Part of a small language model's weights.
Architecture: RMSNorm before each block, untied embeddings.
Training: 145M tokens, 8844 steps.
Each number is 128 + 32 x the weight over its row's rms, rounded and kept within 0 to 255. Layers, rows and columns count from 0. Numbers have three digits each. The size before them is the row's rms in percent of the matrix's.

# up: layer 6 MLP up, 448x128, rms 0.267, rows 214-280, columns 64-127
# down: layer 6 MLP down (transposed), 448x128, rms 0.133, rows 214-280, columns 64-127
# gate: layer 6 MLP gate, 448x128, rms 0.255, rows 215-280, columns 64-127
up214 072:157080090077037144147172195148112168182135133116122149076119117136148106125167129149129130114130068216187138153143093085177080157141165136097129132069099118138122105169070177074140120107179117
down214 077:118111132184203135188145081140121167118142136138120125136101074102088112097126113144103145149134141165135139093061055120157144197090070092170162178152142164097077130087126075165098160111151142
gate215 087:134118125090023122117165152149148151147115110117133119063132148142151178148083173087126179139080116171113144130139067126122193106181142153153139151082136116162157088118227107187131194105080085
up215 077:136108117055104158140136116139176174096149131090118061036097150169144157173097134138120174147141149121157147127157098148148151117121127116180147115080129166125174062141145161110127175144115107
down215 082:047132160081171131158201182163123110079082182149179106107113131110131137119128120101070158169150125120122152156141095162149138127119065183150144162098135127130138138071134119128100109197091106
gate216 080:062110156132196142149187108158133170128173137119167179166095145165090118160145170102098107173109176139071177126101160162135104150092136143111122132108157092166214159091090122098130166155095074
up216 081:056179215129077125101072110124090083111061113122146130165118141150129122093142112153128094106176181125103050142226113123107137095119108090123120144138164147159125087152145122176135110146115140
down216 079:140210110118139116130108144154160208123183155131126091089131162156114117172065187148156122107131112152177154176146084177146151140110094126121124131100178061131176166083096171088115164119064125
gate217 098:101165153065088089141138134111186147144147105099114138198110128101122133073147073089096129124170151152063107098126065118151138112137142113131137128128146102173124078132148131111128101199085140
up217 103:142087138149179159156170091147076093081145163066137128106115106131145151143160141177060085156156128088076187102081176168145115115129131198128075166177119062106157151116159121120139094125134070
down217 102:132152130201152072113138129098119149137091123148107109158220138147197087116133131144175110175080069128140165139144084134127127130081108153145156099099088125159151119123113123127115176137129091
gate218 075:046137111142101114181176108139105199177142168131219125169134099168125178108130170127116123112095135155103087168147137127093170164114163147141138168106156138138164129073177156186149136132109098
up218 081:151165166077129145098164132108108095071073126090096109123122103160119109130115189108098126169187144072144174156129069134097137115161159187183155198115182114126178114153182167097097059134087155
down218 076:201134111082161113080119083140164195091152096116162135071130168158107128187096203099122165148150095166154176117102116078161148117114061150095100100121116145113124170059124116089167203127140161
gate219 097:070086133121169174125172076156099143109186096207148115123092131109170156084180169167146061167139099097129096195161117131151106120160158132111153130149130095097108140102162149119120139128175117
up219 097:162082161180091165122123160108131144162124125106145071141116133150101111130078118158104145136143210133130173145149164110097138062078149122183132123136129133109147116088157076116112100118085119
down219 105:139127085104141127118130114088104093169106153107094145081099130142160072148139069099184154153140140153090134128133106151155177056118130129169073120125153137090140144106124135117108079138097133
gate220 107:130111126022137125154102139185128124068146184146151180106200164089104158079147141118132137108146091150103169113029133186103101098146133149162120136112084165147128086055145150120134153146155111
up220 109:150112171168113143126131088089130122129163143156174106117200106165186151138138154186183120144135128094143175145097164209115138139160146175141144075148098133170129148154087146113054086134103163
down220 111:107196122145120121092118121121089126158169110096121082112163147117094125062163126100199091065143124197118110110115132118153130140100138129157156130132094162108156180090104110145131096009123123
gate221 099:106134154109146085113160104102172066131114091111139173138109092159128159173197185081143154189114092134125128166078140141125146102128141138121123165158091084068185102104124138211155119122115156
up221 086:154090134154135088166159147109091150126159135071143129094128164127151156123185123103139110198098107045151127096104129153143159185101157162121144136146109117095193127101146165107149144100087157
down221 094:124148089090096167140133172125139140133085089123123157149122080132151195130154095149141094115148126114118080106145143122144067149119177186141164155150149158115077132145140062115127115106144165
gate222 068:089105131074043149155183161145088089111116117133134153097122045102118101132122109139074170055124106133164135152107117103140166110129111167077107181146146105162127112122116200127110133138148147
up222 074:133129128141078153188149144105122138115161070161140151147161086092101101112177117112168140124149139124169115123127123093149116109143130109146134185065132087083126195087082119120123120077161102
down222 058:184132085158106155041092150076147107142110120094114147126123209133158186203115143114121117180104110114146158135146115151122133109145119155128174074133139145134134138108125131075146163085087137
gate223 103:170146135130153114100128120068069086075128130153125130094118112061073173126156119130108153095101232103125110165144123151167111099129093097123159100101089160164097118128100172206172085151113160
up223 104:092112127111098141189099108115144090141122097096067124090105147170143135106155163110161115129129077109150174163067122116051153144081086104156105102137122095062136105067141182076080183126119110
down223 103:081076097119102182128138130133118103199135119092112149167115059170155078125198178115159115088121114159084124101102152129133101105157103122126099100117109083136126099147165126099086124100143070
gate224 080:191149071092148123130116150116090101156108118091083162055156154133075071102091084190150172076111055100140104115139147116087113167124120115121133075141059128111111180145138136156154129124134137
up224 088:077134113128161141107157138125111108092101123115137126098182135122111144119151124161190073121105088118091127158122112138138150105067161132141133094118094140171092099172124081145150116168094150
down224 090:125176118118178114113136127180073135119125105157105065055133102155109074115135116135147135118097107085137130185175062147123165138123150116182118112060121118109098150124167121054085096156124093
gate225 104:107141176150143110083152148117097147121111172156101153107174161139152139089082161126116195115134122063178112122159092164140104134115162127046083074156099093131140153126159192142142095149109103
up225 100:150122135119152172168186126105147100100170123112082110169080150140114114142137063088153098119151090128103176168138192108081144087149069091108200086097117153151078129117101079118168109110138106
down225 098:095031089122056169165117070147128095129079203132158134099173133075158122133116069133090160136124160139136140128115161138117138161123127105135179082106161132162075156127138105079096067141130131
gate226 107:064162134155163115114109149113101096096141108169099143110160154092116147184148101125172119099090085101118075124188147114129073138067154109157106130120107101139137081031086109133091105162077159
up226 101:165146094208063197149116116090172142097100094165147110115100101122122122151101143087154130076117092091111090169143099127111155132124115099167146148112139186136154106093145173180105117126139125
down226 111:098143099134105124122137151113059135132117134150101137140103029166134105131053126122102107121156084144101126125145075135113077085065105194178128141107123164073085112062200135112094122151116128
gate227 108:138146095167090104120164091133176102111136073101108099093170074131133139112142147148133091101086108121119070169124126116093114065092106124141138134107154150110132063073108129138112083120115167
up227 106:087177178108098141101103134137135119083121110076061078134163162096155148122125103070110164073056179074139143202076089140102115124179174153163141083143119120103101099079126167101076144139133171
down227 109:113180114095164152110132124127059149113098090077186100130118122119058174142081116138089121123143100122127115168136115100128122130181101217115178115165130173143101119124113141154201102128130097
gate228 075:142154124154142103088118165124174125129146108102160102144160097203175145144128178051102068151143145122104169185094153146114092080171171165097150130164131089153113131148167151176194167108114162
up228 078:110104127127118157188153125078130089152040153116102118144184097062102092141096089197096089085144106109148081090123124125134131198067080125123121129108150137158178133157089107114065089141085124
down228 088:105150161162171138133142145131152086097091146120112074173095142152085118122181149083142100121151160175149091110156162119146154161110107135106149179160064173145153100183127128149141144109175109
gate229 098:081159097143124118119115100111087115111142110135116156107099115144135137137195089099106094102115191045120107121120105139109113087132100141103154124119118058080146145187085144166134078151076144
up229 101:130158123105128134174139097108075143149107102166122054104114129167140142121155132159160085048134123208116156108134117150098105105128078134130072102094192178159176109159098200144177107148165095
down229 102:153123138136097127123138200121126119124080114134133154120148073138089150139182105126107135085151090028183122122180117099122171145145119118091113122146073153083169107169095121166152131143104090
gate230 111:228098108108133115193119123144171138101128065119142115189158144109118130112197142082154080131137107078066150128158117146186131146151124118119120130101135115146197120097151103148122195087168077
up230 119:155098115155114150121095154142104174095156125136124092118141041085179172146130123128097107116148102053129148123092089115127128122120174170143166092105186115133209178162141172161088127128145109
down230 117:118128054181084160091113154093103136100109120125124020128119089093178151135171099107076147163102131126139125109146073117158116171097158168108168144135119165126217127121090142149115122170152122
gate231 072:115122094131108154124110115158104109161098136172156149152104101186124145133117194135182070177104144090078111161103161123228111132140086116182131089085108130127173160098130123163140108145131141
up231 078:122176092179138112125122126105132166150159115155127115127046163085135123125087160140126164112076096070095131091137126151146126132141096107151132119104085070142135151085096104173088089067175143
down231 074:152131116095130106184170144119063105159096137146200151139176100138075133095101103110137115124105095164081150144105095070127190190138099134125113166161139125094116121110115129134127155197157127
gate232 095:155121057145159153220127134112149151139153164125085135117084157105132187112110209146158134133089132118119155120114180134147110173146129106167146127083122093102155121147129134126111134135155138
up232 096:094131143135137085121090124175035118175123136132111112075126102144178156123151082151095093114163171137179109109132090128106153119123110165078093117113122098115099155161177205174156143148115137
down232 102:166147121141109094128134151095122129133069100086144108063152094156060128159115091122088136119159140131113170166170202161155140128103118170164124138103086157124175091098099120185152138103143119
gate233 119:159103132132124112149116098057065143208140103120115152121128045058146095119205114136122171124168119112187112096127086132130069109100144119137146104223102117097131161125128129120101075111131085
up233 112:101128144132146116096155106095154158083108093139157109113122170149160148117126152100123078100178069092143106112171097142095134145169190177090113131061079123093170138178192146115091174104099162
down233 106:119160126119134150092171103208164147098060115122172113117089157149106163180106129117112114125105138150131159124158131188091139104116100165121130186105141158107118068121136166177117171100133158
gate234 064:124110061117109188158127162135145071162134153067057100124097090171105112130070188110140149112181059125095132147097099162122119147155118135108132156116128132112112149145042082149075098140154146
up234 076:143168139112144171149113125110143099168077152101189101142150179116101102114139165115157160068145173113141125140117142133112153126105160160150179114070112156175138106110081147122090095125129143
down234 072:106083136074169115188177119133094136175132120138101111131127093124118145048129116139087089098133101132093191110098055075116160119122154110140110132184134141101138139128171112092117126142148123
gate235 111:167198158123151089163134175131093151119136158142109091083155111070176204151160106110141120088060131110135180174128121117103117120147171129143094178105120119046097121138138121205068156176110131
up235 108:155098209107146172068155120115173134136146148141092097112082127082109140128129129106081146093075081105144117203105127139138165143138123120115127135083194091138162168128097111153084065187129084
down235 109:153062202092121083142139138180150074139123129177085133157055107118057183132152082118130184131095081087183126121155097107149182109147179146152093134122160087101116189117087136115161123109160133
gate236 106:119164140095160102153111163155093078064076100153143096186158110144116117107173138163137164147082102130148089130081123160130102102066111087168093178117148100156105136155141113174125128079151091
up236 114:157053156133121091133107095078157113199145146159119077134103150176117163153120127163082143150141181186124143108098103161068162169140115122096151090139153130174176128098139113090075141160148120
down236 109:133145100152129146142142180135134146078156150171153097120098166093122145127107142080128210198147107114109153139143136145113127126092152128145092148128148147194124112122094087136107117171084162
gate237 069:130196124115197137154135066136131171124067154134135080102152072146120119101073053111071078157120118182146158131114116158120148118126116122156117117206085087119170124119111134150140108159136089
up237 073:090160123079182143137097140138142137089170137096121045139059130154137146091152090115138164122156150098110076078128142143114104145132139140102108118120067144069067154189123117093104176106167152
down237 058:116092117145064128062143166068182091118105112152122158090103162138176132191121202113173142106114084086148167158132169128128090111191085131114109089108159137149141142083147161104152134079087128
gate238 106:179182119142123085187128134142053129197132140116176170117098147131128129143121157140151093068126146127199107191128108068136095147148111140098128130170137141166046090183152133156115152111114106
up238 106:120137155062097072107134117199107106100121188068164190173156143059126128130094156125061105115174173177161162150154094143134112085089128084156138150174100129108111170171117075144104154075138125
down238 105:147131091127106105111133115132113142138114177122111158165132144146102092123146122106200109113110099084078132131139237159143176099134191122136118146105138063126123114165159131142076102078120179
gate239 057:167207119116180132133109086043121112139109145105122114127137190057129083097095155143106141138108121112123169118132061112080149129097116136112103128121110041182123147079070118089101193092098125
up239 077:095148134097211103140150162080128102122170104132125131122106166044127154115089119132125170125098175087160138075107086143106215142131161172089169118115080089101076123110139138170130157087101122
down239 062:157083064152066130095118106094162106128131162139108150129103139126128180211098146088162079168120086171150111160129188145152070091141086118129155068157153159160137152134114169145169105071110161
gate240 114:160098180128139042126135121078172156150136132139157127174131131104172097118198140117130151121188082121143132118165077094128152146115155123139166101139065087155136110138168150132100159082134151
up240 108:177083150163173164110181172180114163124074090160125141142159123141102119155130067145172159076156157159129134135150119121191164139124080102173104133175132053112190140125117100148140145112122132
down240 108:156137180160127124141123114141124130122182143118138149190049057127186089090121168120118230133110117109164148147128096137127161124101102110132122122105140071105144134144135126128115100117151157
gate241 095:128169136154150104209084129151147077135097128137161173137151192157150125153168142126168092164125075144060148115183139169163180095093184152112109184135120135110129120100110118122105101149155091
up241 098:097131132097166113116111162127081142170120133123129173159112214105180111154182180091093067104150092128155106126096076147144160162129171143159121134128180090134114158150146107132130092240159172
down241 098:188159142148141146086199118120134132168143087188101118107146121148097123172137195095161139145106114141134098108144135127113198146106140120080146089103084120110152213108128151105127096148096096
gate242 106:090163125119132156168102114155133129206102081169182125107143088147217139142110117141095085219130144099105145121111069166125133186091170105198129156152179137091157162145077150180171116135171165
up242 106:179120122142134109135157112108115131061136209116084140150111122154096175090167143167078131100129128127161127096136124112174113130145141142116149140141160164173135134135173119131131086136120021
down242 103:110038127104000144107112141156117137110129167148100059144156175106093105118099100163105094057083131109158141119112090118144144100122165120129156123146180138056109120152154126122209140092115121
gate243 107:109147086146137177146081178059092114196149174128126168116085145126132142092161104103097108188181148131093110138125115126213072074110133093115085145132148158106116145074162132160083115114150088
up243 094:180092093154088116098174197155154060084137075191151100157127153171132143114160123085141106116110091163132100090152175090142131150131096063146134148171136117160131123147122149071173126150099167
down243 103:115151106192046120080123146094133133210158105093199143124115075100141101106083158148166088091134187172116136100109112109091170149139095090104200097134137117144116119169095141120135156161136121
gate244 095:103172112073123153110148165136129157161084112143213077091098147157155227141167125098083156219088142107091131127111116116168147168167113177157123147109191127113200124081168167077101113117115130
up244 093:154134093144095155169086139114199123128120115018153138114193157093158106133091100113200147116164109139141142117137081118121158043089101132118101094096125146089145123172150145155157114136132128
down244 100:137154134186105083144131102106079154093156077098121130163166103182079078163155100140119125174162102144106110116118134173132138126166187140087117137095091096127140133168111116135125075126116141
gate245 084:134072101120182144092083091144128115115103112139115110130153144105120132160165167120166099095109070057149087167094158140098156149129138103169151109193070071203104145174134153086140139092086112
up245 090:052141102186109136117130145130047144097102126082136152131162123089115095206139141148143180133136106067127126161192131147095126147129109129133141116168155205125106097114125122111155131143045121
down245 088:143106135158155088117084123072117126223156060170137114142119107168124119093136152162119135079150093160152152105112098146114151172139144079172159128125089093159178189162094181128144077115193150
gate246 116:183122133110157154119105169108114167128136181175097092117088145170211124119164113154143117124113170118104137160054106141187131122149134071175079144144139173142103127093194110103109175132124110
up246 124:075124109071133035118147170087125184165132102172116136156070119126104119150202115118094203121150115166151130141149081128106127112094164115141119129117153078132158081112139133148142140093164122
down246 119:104102148102133136109148199093097129105077124131140137138136142165143159153140071202086074146126166134128137143107103114140110172184122125084111120160100150119112113095215114091139144127119112
gate247 119:107149122141174100197148141137095096119168196073090076065142162116123093143117165126133126133089115068079170182139159113131132114169171078121119143129158169179081114172121172103091107153142120
up247 118:142043059159115154097185067123140167112124161092084117118089129119091127125105140164135155140134097126046132085106110154095187140059154124137142176170121124140124107137136149078080157070110135
down247 114:125164157141097131106085154138134084138160141078108174171173128110088151108122085104046186151130152078144094119058086115151125142116105097150108111176125109190096120105161119103164085145075101
gate248 119:100065066216184098137123084111065115177115145095109159174147130125172114064117151173148148157117139127075130130087134124155138129086144066123148156113116111189154172132124150068062144119146123
up248 110:121133052165081085100137134110119164190119105081101101139120097079178151078138110129122153130146131112136097166178104144122100128101094153154111081132170117107207105118121193154055162125121133
down248 109:152204116127159138138131115118124073151167071065146118145118138107122095075167115120176102110085087120108142142105154139176093098073110133158072103124125130136144108114081106144125142109209151
gate249 128:150214135123151134167139127105131094155181131120095145164088156150088172144164124121152111159176146063124137150128203157112153176165123103146113189103109161158122169183149083161093190091104120
up249 133:132189083105125150141145134153140112142127141156110090143099129092097124135113125133095096221147103129081119095135150168086153135165106091156106134117238131147108201155143118165194193149088118
down249 127:136118115142164135095135151118056134074139097169176032142134102097189178128147135149063068159092122200158149179111135050139125136152119106112164104152117163169134109122090151155119150154129152
gate250 116:151115107100107063134096114113106096155136147134162206119155036138137078136158119115126127130105140103160163120150120139085083134102172136140125117146109125116125087119081099131146112106195123
up250 118:123163096115137118113165144101172067158100104130147171184118128162151101103192115133111110120058121073121133133178081095089158150144099095112121078192090115121129115084145158127153179156128090
down250 109:151124086144160092148144104098131102179132208130089128089159102144054090111176110141114201109110136153133149170160146085089077106104168108170127141147139157129058092110118125081147078057213114
gate251 104:132111180110227069139135122132148199139118153110165137112137146158084152103154114108120144111189153111126093152121076138163128163095119139157091152063177166144106157142152129171149185113186146
up251 101:145124121153128129112090157107145195139145142096138088144132083150071107179127122115092116135137089160208154126143132146154153120091135138106088140106133062171180160088153145154079158106142148
down251 104:130158220114167081125109101131116174125168103098164099108145090156076167087157135215096130136141165130128132134112128095120164126101114131136119117102149123136105120115102102118122060167068096
gate252 112:177143199124127138165194186170126137092173099171108099186085102086093137139097097150120105112112136173072144123128135167157131103100150124148038097103143177105126157108144127196130206119079142
up252 104:149125076117135109044120104186100127179153154121156116090193101151160146134119067132140164157106143106122126164141178092116123088162178135156154150108139111152085139135138152142069084115116143
down252 111:116130141167163211146169183083138105164136102134140092066048132064129142106106124162135161166163163198122093166162097154125134129153081128108139105146106160136158104112133133161144183160123082
gate253 109:112116102097155163123098116155106092155108049114120129126172175136080086115124132131106114124121087146084108129162119083128119052112168128147125110124188133118096068182128124174074111096085154
up253 119:139089164177142095172157137052159155088155188102124143099118123149141135121159153145138119171114173100133179155099070150170121228114111175128129117159088111151146138129142138089153133173184113
down253 113:122129130073055153161115141205164083132107149088093120148171180054140161149105115127154098169110154063081065106163153132144159169103071083156144152119100167157115122113159123189123182131124161
gate254 092:113103118129158085182150127132078130136087153097139191136166153104108110141123107073167142136141124144170088108108180153103176176107087142126193153153180156121156116136120142146135167167085131
up254 091:135096131139094193096095160179120130092162123198142151126169120167178182102101123154121125110097113105117122108103041067176146048102161100095126152103075169138120124153158131170113107157144133
down254 093:087071149136108205121142090149134152138144195132142170113095121171111074089134131112151130105139119164168128133114102138106129134152199079081203124124112058128170145148086150151123091121152151
gate255 074:172134112200166108143133205163103109174103110183101167128181129132154099140093148135089148095113108072052086096133079108064078135111110170133129156123165086135109187105119126112127071114162164
up255 084:134153158130164119140127110142118128164138162196100127150139156162141097114116116144186100173181135066074192157139100142164091124140125104073120112149163137130045107103112201097124122143136147
down255 079:095100153155132145106125157117123151152151112129162089121184141096085139035195094158084115095097109169102089123120083098191095165090144154153161192151063114103133138111167078143102127120150115
gate256 091:147099144123147106088175175066101100135128199134166196038138144113176129168107122119106131117063125129150120123171082112142118107103149147084137120076095142085139078147129145112158144157155122
up256 093:170203086116126114154149178089133121191151129145119133147116109144165173111187107148160149124133125142156144121100148154130113132135159077108138098142158092124101120059101127127098147129164198
down256 095:127125126123123133063138193096130083120165182130116111146147191155186135200166104111161146160075142139162089139097153102135133151119093156107117099102100128158119086143077139132087124132109101
gate257 095:116108130195106102176123157130072150128136158162111165115140096188110099113187210139175107140160091155115105176125139083174118088103150146138130123106139173136114178153162109123144113099094126
up257 093:117084167141132151064123143066159138091112140180109142165211136164121182185090114135187025137104081128099127073110118163110177105104122144106121146166100107104137117136183093131162147114129105
down257 100:083155120076139178111153142145200148140071111129108114084106166085114126148111197132088108091147141103135108147184157104135135187173111090164129157130121170147087088157100111122126199093142131
gate258 074:117124131102169158174157153129155138178089127173178150076143174074119119145166142085068132063161155116149129124134144143080153110081139093082107106126147105212147136092104163127117118170100088
up258 081:163120144107123147110124070148038093145161058139114182117189099135141094092118131140165167135085163059109088124155146099173188171108148143113134185134139149140134108126157089127102156119183116
down258 087:134170115208117204074149084130155137134162137131066087155069119099117097066066153163105108166131137114101129156109149128142118111195081100124099112115099123160100100111129094109172091080124138
gate259 113:083098160126203127117152164118138116120145112117077191119146166151112163186169116181166132136128122095138187102120138147122074151150083136063153163123042162119162183059127085139135161095194118
up259 103:124168125097139068130129181131120136101087149117129113136102098100150101136143154149081107147168169122153105109155141078103101089146104160151183111115174136164151097131125147165151160158140100
down259 102:149084125109156161087120173192083159139101126155130110179152155136175183147162087132168082144094162111164132138135090105129131098139090162160135152154127169123133121099137184149135134133128133
gate260 112:091101073094086076138126180088097105101110151140154134114093126104165173141117167125088185160139144094112127117069115168188091151150191168206124122093148120139153173130143139110136075140084091
up260 116:083070076152130137150119199090133143174125096132157152083107150143127153144100166133100163132067091109085121104129107168240164128183157134137127098052144093106109100124133124115110131156151127
down260 112:125134128124164083143106170120093183127101098172174106066144133184185147132109118131191174138105100096092110106139109112173100139134084141186112162139169150122118156164166178170187050144129149
gate261 095:135110129113150173140117139078109135101160178120126118158079119119105168155180163048148157059076133127123100179153119127132101118208167116136234153132141088164066117076142083133146112125094117
up261 087:124098046129099085176178123124134150053166153126101114185085120115120110131135127045144105126125141186131082114153117117131108084116104159095127156122101141104086125104127079138144120138087122
down261 098:145196145167136194107107095153215140129114157041181160083137139160158091129043127107157144148112197138125098178161118095090089149100058138113154154098105105148110048156114136145086091157167139
gate262 091:124122203138105104131186121113076133135138221162106132125072100078143168190091189081110117116101131147171116139113124151168097199101101135132111135115152108162144139102126152139121140134127079
up262 084:168126151077164095168128097113178175148121145124099125082118127112174172150125121059137135111110112129112050132131134170151093180109141134162093117121112134107128073131141092077111141118148092
down262 086:072107121115135093209107084144117135139157070168133087133173133151139092097119102124111112179126093196111148127086088144109143161121100149129144132155134075095152130128117070068172095196107134
gate263 108:098130150117114162070131136170160103178143110132107121128132132170180144124094168122086157101117102098152132164119122180182168138106119154139157153144064137083100131162137155137107133105153150
up263 101:191098085107122147123129098111155178133092139129149101121139136087115131120136117119164115151112151185124132127134128136150188092193111173120064179157116169048152140077163058169130096115156106
down263 102:075126186151071148111161121129139104152193140121068176119141160121100095147104105114079110125134175055104126143117128126169150116132120150139137098139123123125120125109097147182137165170148132
gate264 075:056113162133155099153146073116122052135115041175130094158136117149054106033083123115122104153150170105165136138133158138146095053128159092121173133110187059118131103163112228168139131126138103
up264 078:130135145168128120153109132143114099158151051132116169125167153151114128107098144180039103105108088176087079121099155115070109036174159109163137131190179070118160158127115091140116103153179095
down264 063:132179164108196092116128084124076129136134090132123128154143112116097088066144120123059159107163141120102100141111081136096192122124128108117088140110132092139137147131134132116115097158162113
gate265 128:113081165139099124146187146125130105116109150114097092147146117145104168111149145100166153123070140169168139192085135075098174120090132101138145111122111141068124155129089157121149143103153117
up265 115:178145118159127093108105144180148147096094136180188189071125108127129140126073108182130127154138127091127077133152106169159070125119142124103041163099065092125131123068164191154151119154189027
down265 116:101111188081096137140096133126104151120130119189196103125158119084117150153176132125128162153173084142131123088114069193140134142176134165156184096073136077107111087123134109171135080144078128
gate266 106:144105142138149153146104154126107138136127094109079154151112116146196124138144133086164113097100118107097144046111146108112162094137129127124162136138147131156165129108078165096189119106150166
up266 101:129154110171074142149184126142138143123078149100160173148085105160104102125172073082058152100150081195142101087133114102106029089116133167149099176108101160084153111156075118091146113101216108
down266 107:147106145132084170095088135139128092167176101058161092175086083115174112107127140120157119184159064151139152101107125098147178139123090162167135143082114153080152107111136091160081119152132156
gate267 105:158166146082152051099120139129147165127161120143087135098130110114141119160119150155167091119155093110070197207114133141147161134113119142063083098138094166184204143117145102176062163144162153
up267 109:128105124109156121097077129167129157121164190141156122089099167140100106139142198132166119133140076106147167136161051110124188158076077120124144103143143120113183177151135197160112153124133130
down267 114:108154114130180074050100182168154143105164119138108110125137150102102078162100145139135127110058090125167162152110085108131193075098127167151125148128146157165158125166093132086119119152161132
gate268 076:097142098147099120153147123187170148149138038150172114168089144134137111101115142149169133170115139144138142143094187116080145118082144093113110138145118093142056119087116104138141134126150147
up268 078:112159136091084102159154114200140145171148120120189106184082129153191137126104189110128126138105106133086117132092179096114141086145088158086126094110111171138104137104122130105132111162169096
down268 078:118168152159158129133146169155124135157142103147105076100134101147096048095151064155087140054162179124125110132130077085133108137092123117180120109141097129071126056136143109122170107119114135
gate269 110:138177151142161166154096109156082133111113167143064096118111132108176140155075101129162110084074095151146114176124193122107175098137117128174153146140125147066117079046090157133115105122143110
up269 112:170172093114119142138115126147126155157159129143137166116143140118136181099148122168198084128128139095090173141104103142148137115150144123107066088110083121119187108125123114158169181151101201
down269 104:094140108131186135136136111151142085118126136143100082115062134150168138164067125097117142085103103130100174153175084152143116119143101178138139070074078121110193155116134138235150154117175081
gate270 128:192162151107179144202122145158167150148132116143130183137093132088080112119187104130161123198179136174069162172119136112152143124124108081187037109147149150148155139087107133176162149111158186
up270 120:164170108055209076124147123193084100138127125189074136133111097112186150127052077128084140153138146170133159159116138092093132153134140178162134133125162218100158098132161122157137121173100122
down270 123:171148142083110130115102142121109115105134125120129164140101168138056137132139150131183126147156131132103162098120194167118104169097072186188113164112104189099118167141149119153096118110172166
gate271 098:082137156125131143099136101099098134159172140169148098124157159121082185127170149192109084154160106079153152112128150129097104106153162131110100105096122137087142121107084136119117169208150093
up271 092:086107139088109167082109129110169143141126079058069118142134131137115104126132129103142156049143077154136061201097121140079128065108111175126116127123075118110098154133197166130134095135124118
down271 098:116114130108053141195119111113251154172119141098116186111155158100095117114118089169166141120164132134145124125109153163094146138148068150117172117131117094112135107153101097182078113071153115
gate272 111:141088145144157134138158109106126127092169128157189111186142136115065152133095145124137124215118071150083064211140103147174119154171130154141160130059145095135140128062121140110173132090159110
up272 114:113131167162083129136133141157115114128097180151180150083064121131131145191162122150135099069177138117200107129115155183133094110155170088123148193120115100123088076116093090105112168192108141
down272 104:180121115120198162144142177123076109122082095109148094128104126153188118121126153099179092155156129110104096118126139098152116098116090159165046114153131135130091134095083151088107148102140110
gate273 114:093064133128106128163155168151111048125130105129139153102138119120184206085136152149182106135160100133166151134098173115149119152109146097144129143073084047149133132090102105159121172146124196
up273 112:115132095132130123107137085108098116137098152090189163130160164108118115089135086083139057091125142181156090106106157141125142144142163159166201114182169141183123175151114144135113161149098142
down273 115:132113116165139124114107171083142101125123176109105063192129072129135184154115175105141155115100168141136109153189139098105163110130062132062164156104126142100140146078125147145103116082172122
gate274 077:115076179135064106145050098156114120091108129118103088149174076184145099072157136084078124120160120138121128095099160124168065106129158104144151144174135165101129116193140103152097129185166144
up274 082:098140143184059130134137126161131160147056194111082130089083115136093130122143106129181099170114149137076114186140106163139124102174127135136087133089147125108095064148181111093149096145089094
down274 080:136164089113151117139146139096193126142107168137137118091112148087136159196158124119084104120141133109109164119199156148137196210134125154097158143127100124145135124121100196110111098116111111
gate275 107:103145106120117112085167127184111127189125142145165103067068145172147182137130146219094161143122145098087156154139137156150101175136149149152127121146174095121135072052135142113150131151163164
up275 115:148094103099142101172148164109078137113103091114167096143066155147154166106111112169118092202111105102160122134161163147140188110234130204187077126147173133126177112164097147169118141181133126
down275 109:157171109130088079101111150134104103141106152085138046048100141154200170124112132145112117122121136119088130107158122126139110058178115138128100177110172088138124137100115184117148122150175099
gate276 070:139040128083093142211107126175044163153089145136180124125180135109140115163141166164103122074147106143116128106137051109099094094154146126099139146143184129133155155127171126152092067127170135
up276 067:104106134138124131125102106106182116130120121162072056222129164116110114142138156097174134104129154123137218111141105147129109157093112105165105118138035112123153104121107127136125191152134143
down276 068:111116097096147145154125104160093103157127069060150113051118076135114097058124133186128075129146114184092088098155079115104157165136157138125107165125150144127111121133128110179077081140167112
gate277 089:144078134192107140140179082085113126123139135104155117146182080096081136107166116094143131208108066155124134135088194131136128136167159128119184132095102121132077153148136140109142111070195133
up277 091:151114133102151146124130169060166130105117104163089160096125147113124084134074137137136176092111158071133138163063080123108077094067110106162095137087101144091133095088147122122186154184101150
down277 092:143118155144109079132122111136104124099123169158172061187140169159200168143172134152124163145132115192162109091107165092152105124136140103097130111169164101098096146131091115083138145070137159
gate278 117:145121105106120133111131109136159077138106107137100186100134105076099131165182160172110171129118139142058121166139142187095158159147134043134088064123144159140161131118129097110124136158118172
up278 115:176113140192155145158127141097137137203049185149094182150170166095160119090131147142159138183151097114139079121133186121107144123116146105128114165086143069049124099116142127175137086112164116
down278 116:145136149169117171161144089063122097175092174187116133119161151131178136079171165104103127182150048127128125105155143155174155111094080110128115142094150089127106124103185106113102099117170141
gate279 117:095127069146125094173087086151146140137125114173097129124103083144110112131127134119154108116080169116209106173104121148142129152144166208149119090137137171125099171162174092095147135175135151
up279 116:195168135154116129109116144131132159065122152143135149102078091162092144125143118160056190141149162154163155191110131188101154153185115123153079150139141123087134145135132162143135117169115110
down279 120:152115141126145135149141025142111149121149119084099128129128177072118109118102128065114097159158108121101125111117178076105125122189121133157091155159082121129105121166084154130128048127173159
gate280 066:103136078116130099166125105158164094190164148119175085179080131150113128144115112164117096126108123159176104144124173168146108098128061113144138057179132170087168169170207125084106095170170114
up280 078:148095121127104122104108119079131144142095147117153172115143118128132132164188213144133131160046176162167135131105103153104173103141106157160133110142184135211104147097110159147096153091114120
down280 063:111152145149174088181152111130080162145124088129134088107154073112082076029142117188104148106173119143081110129127085085101184142103154119125127185121096104111068129113153112164105095206155137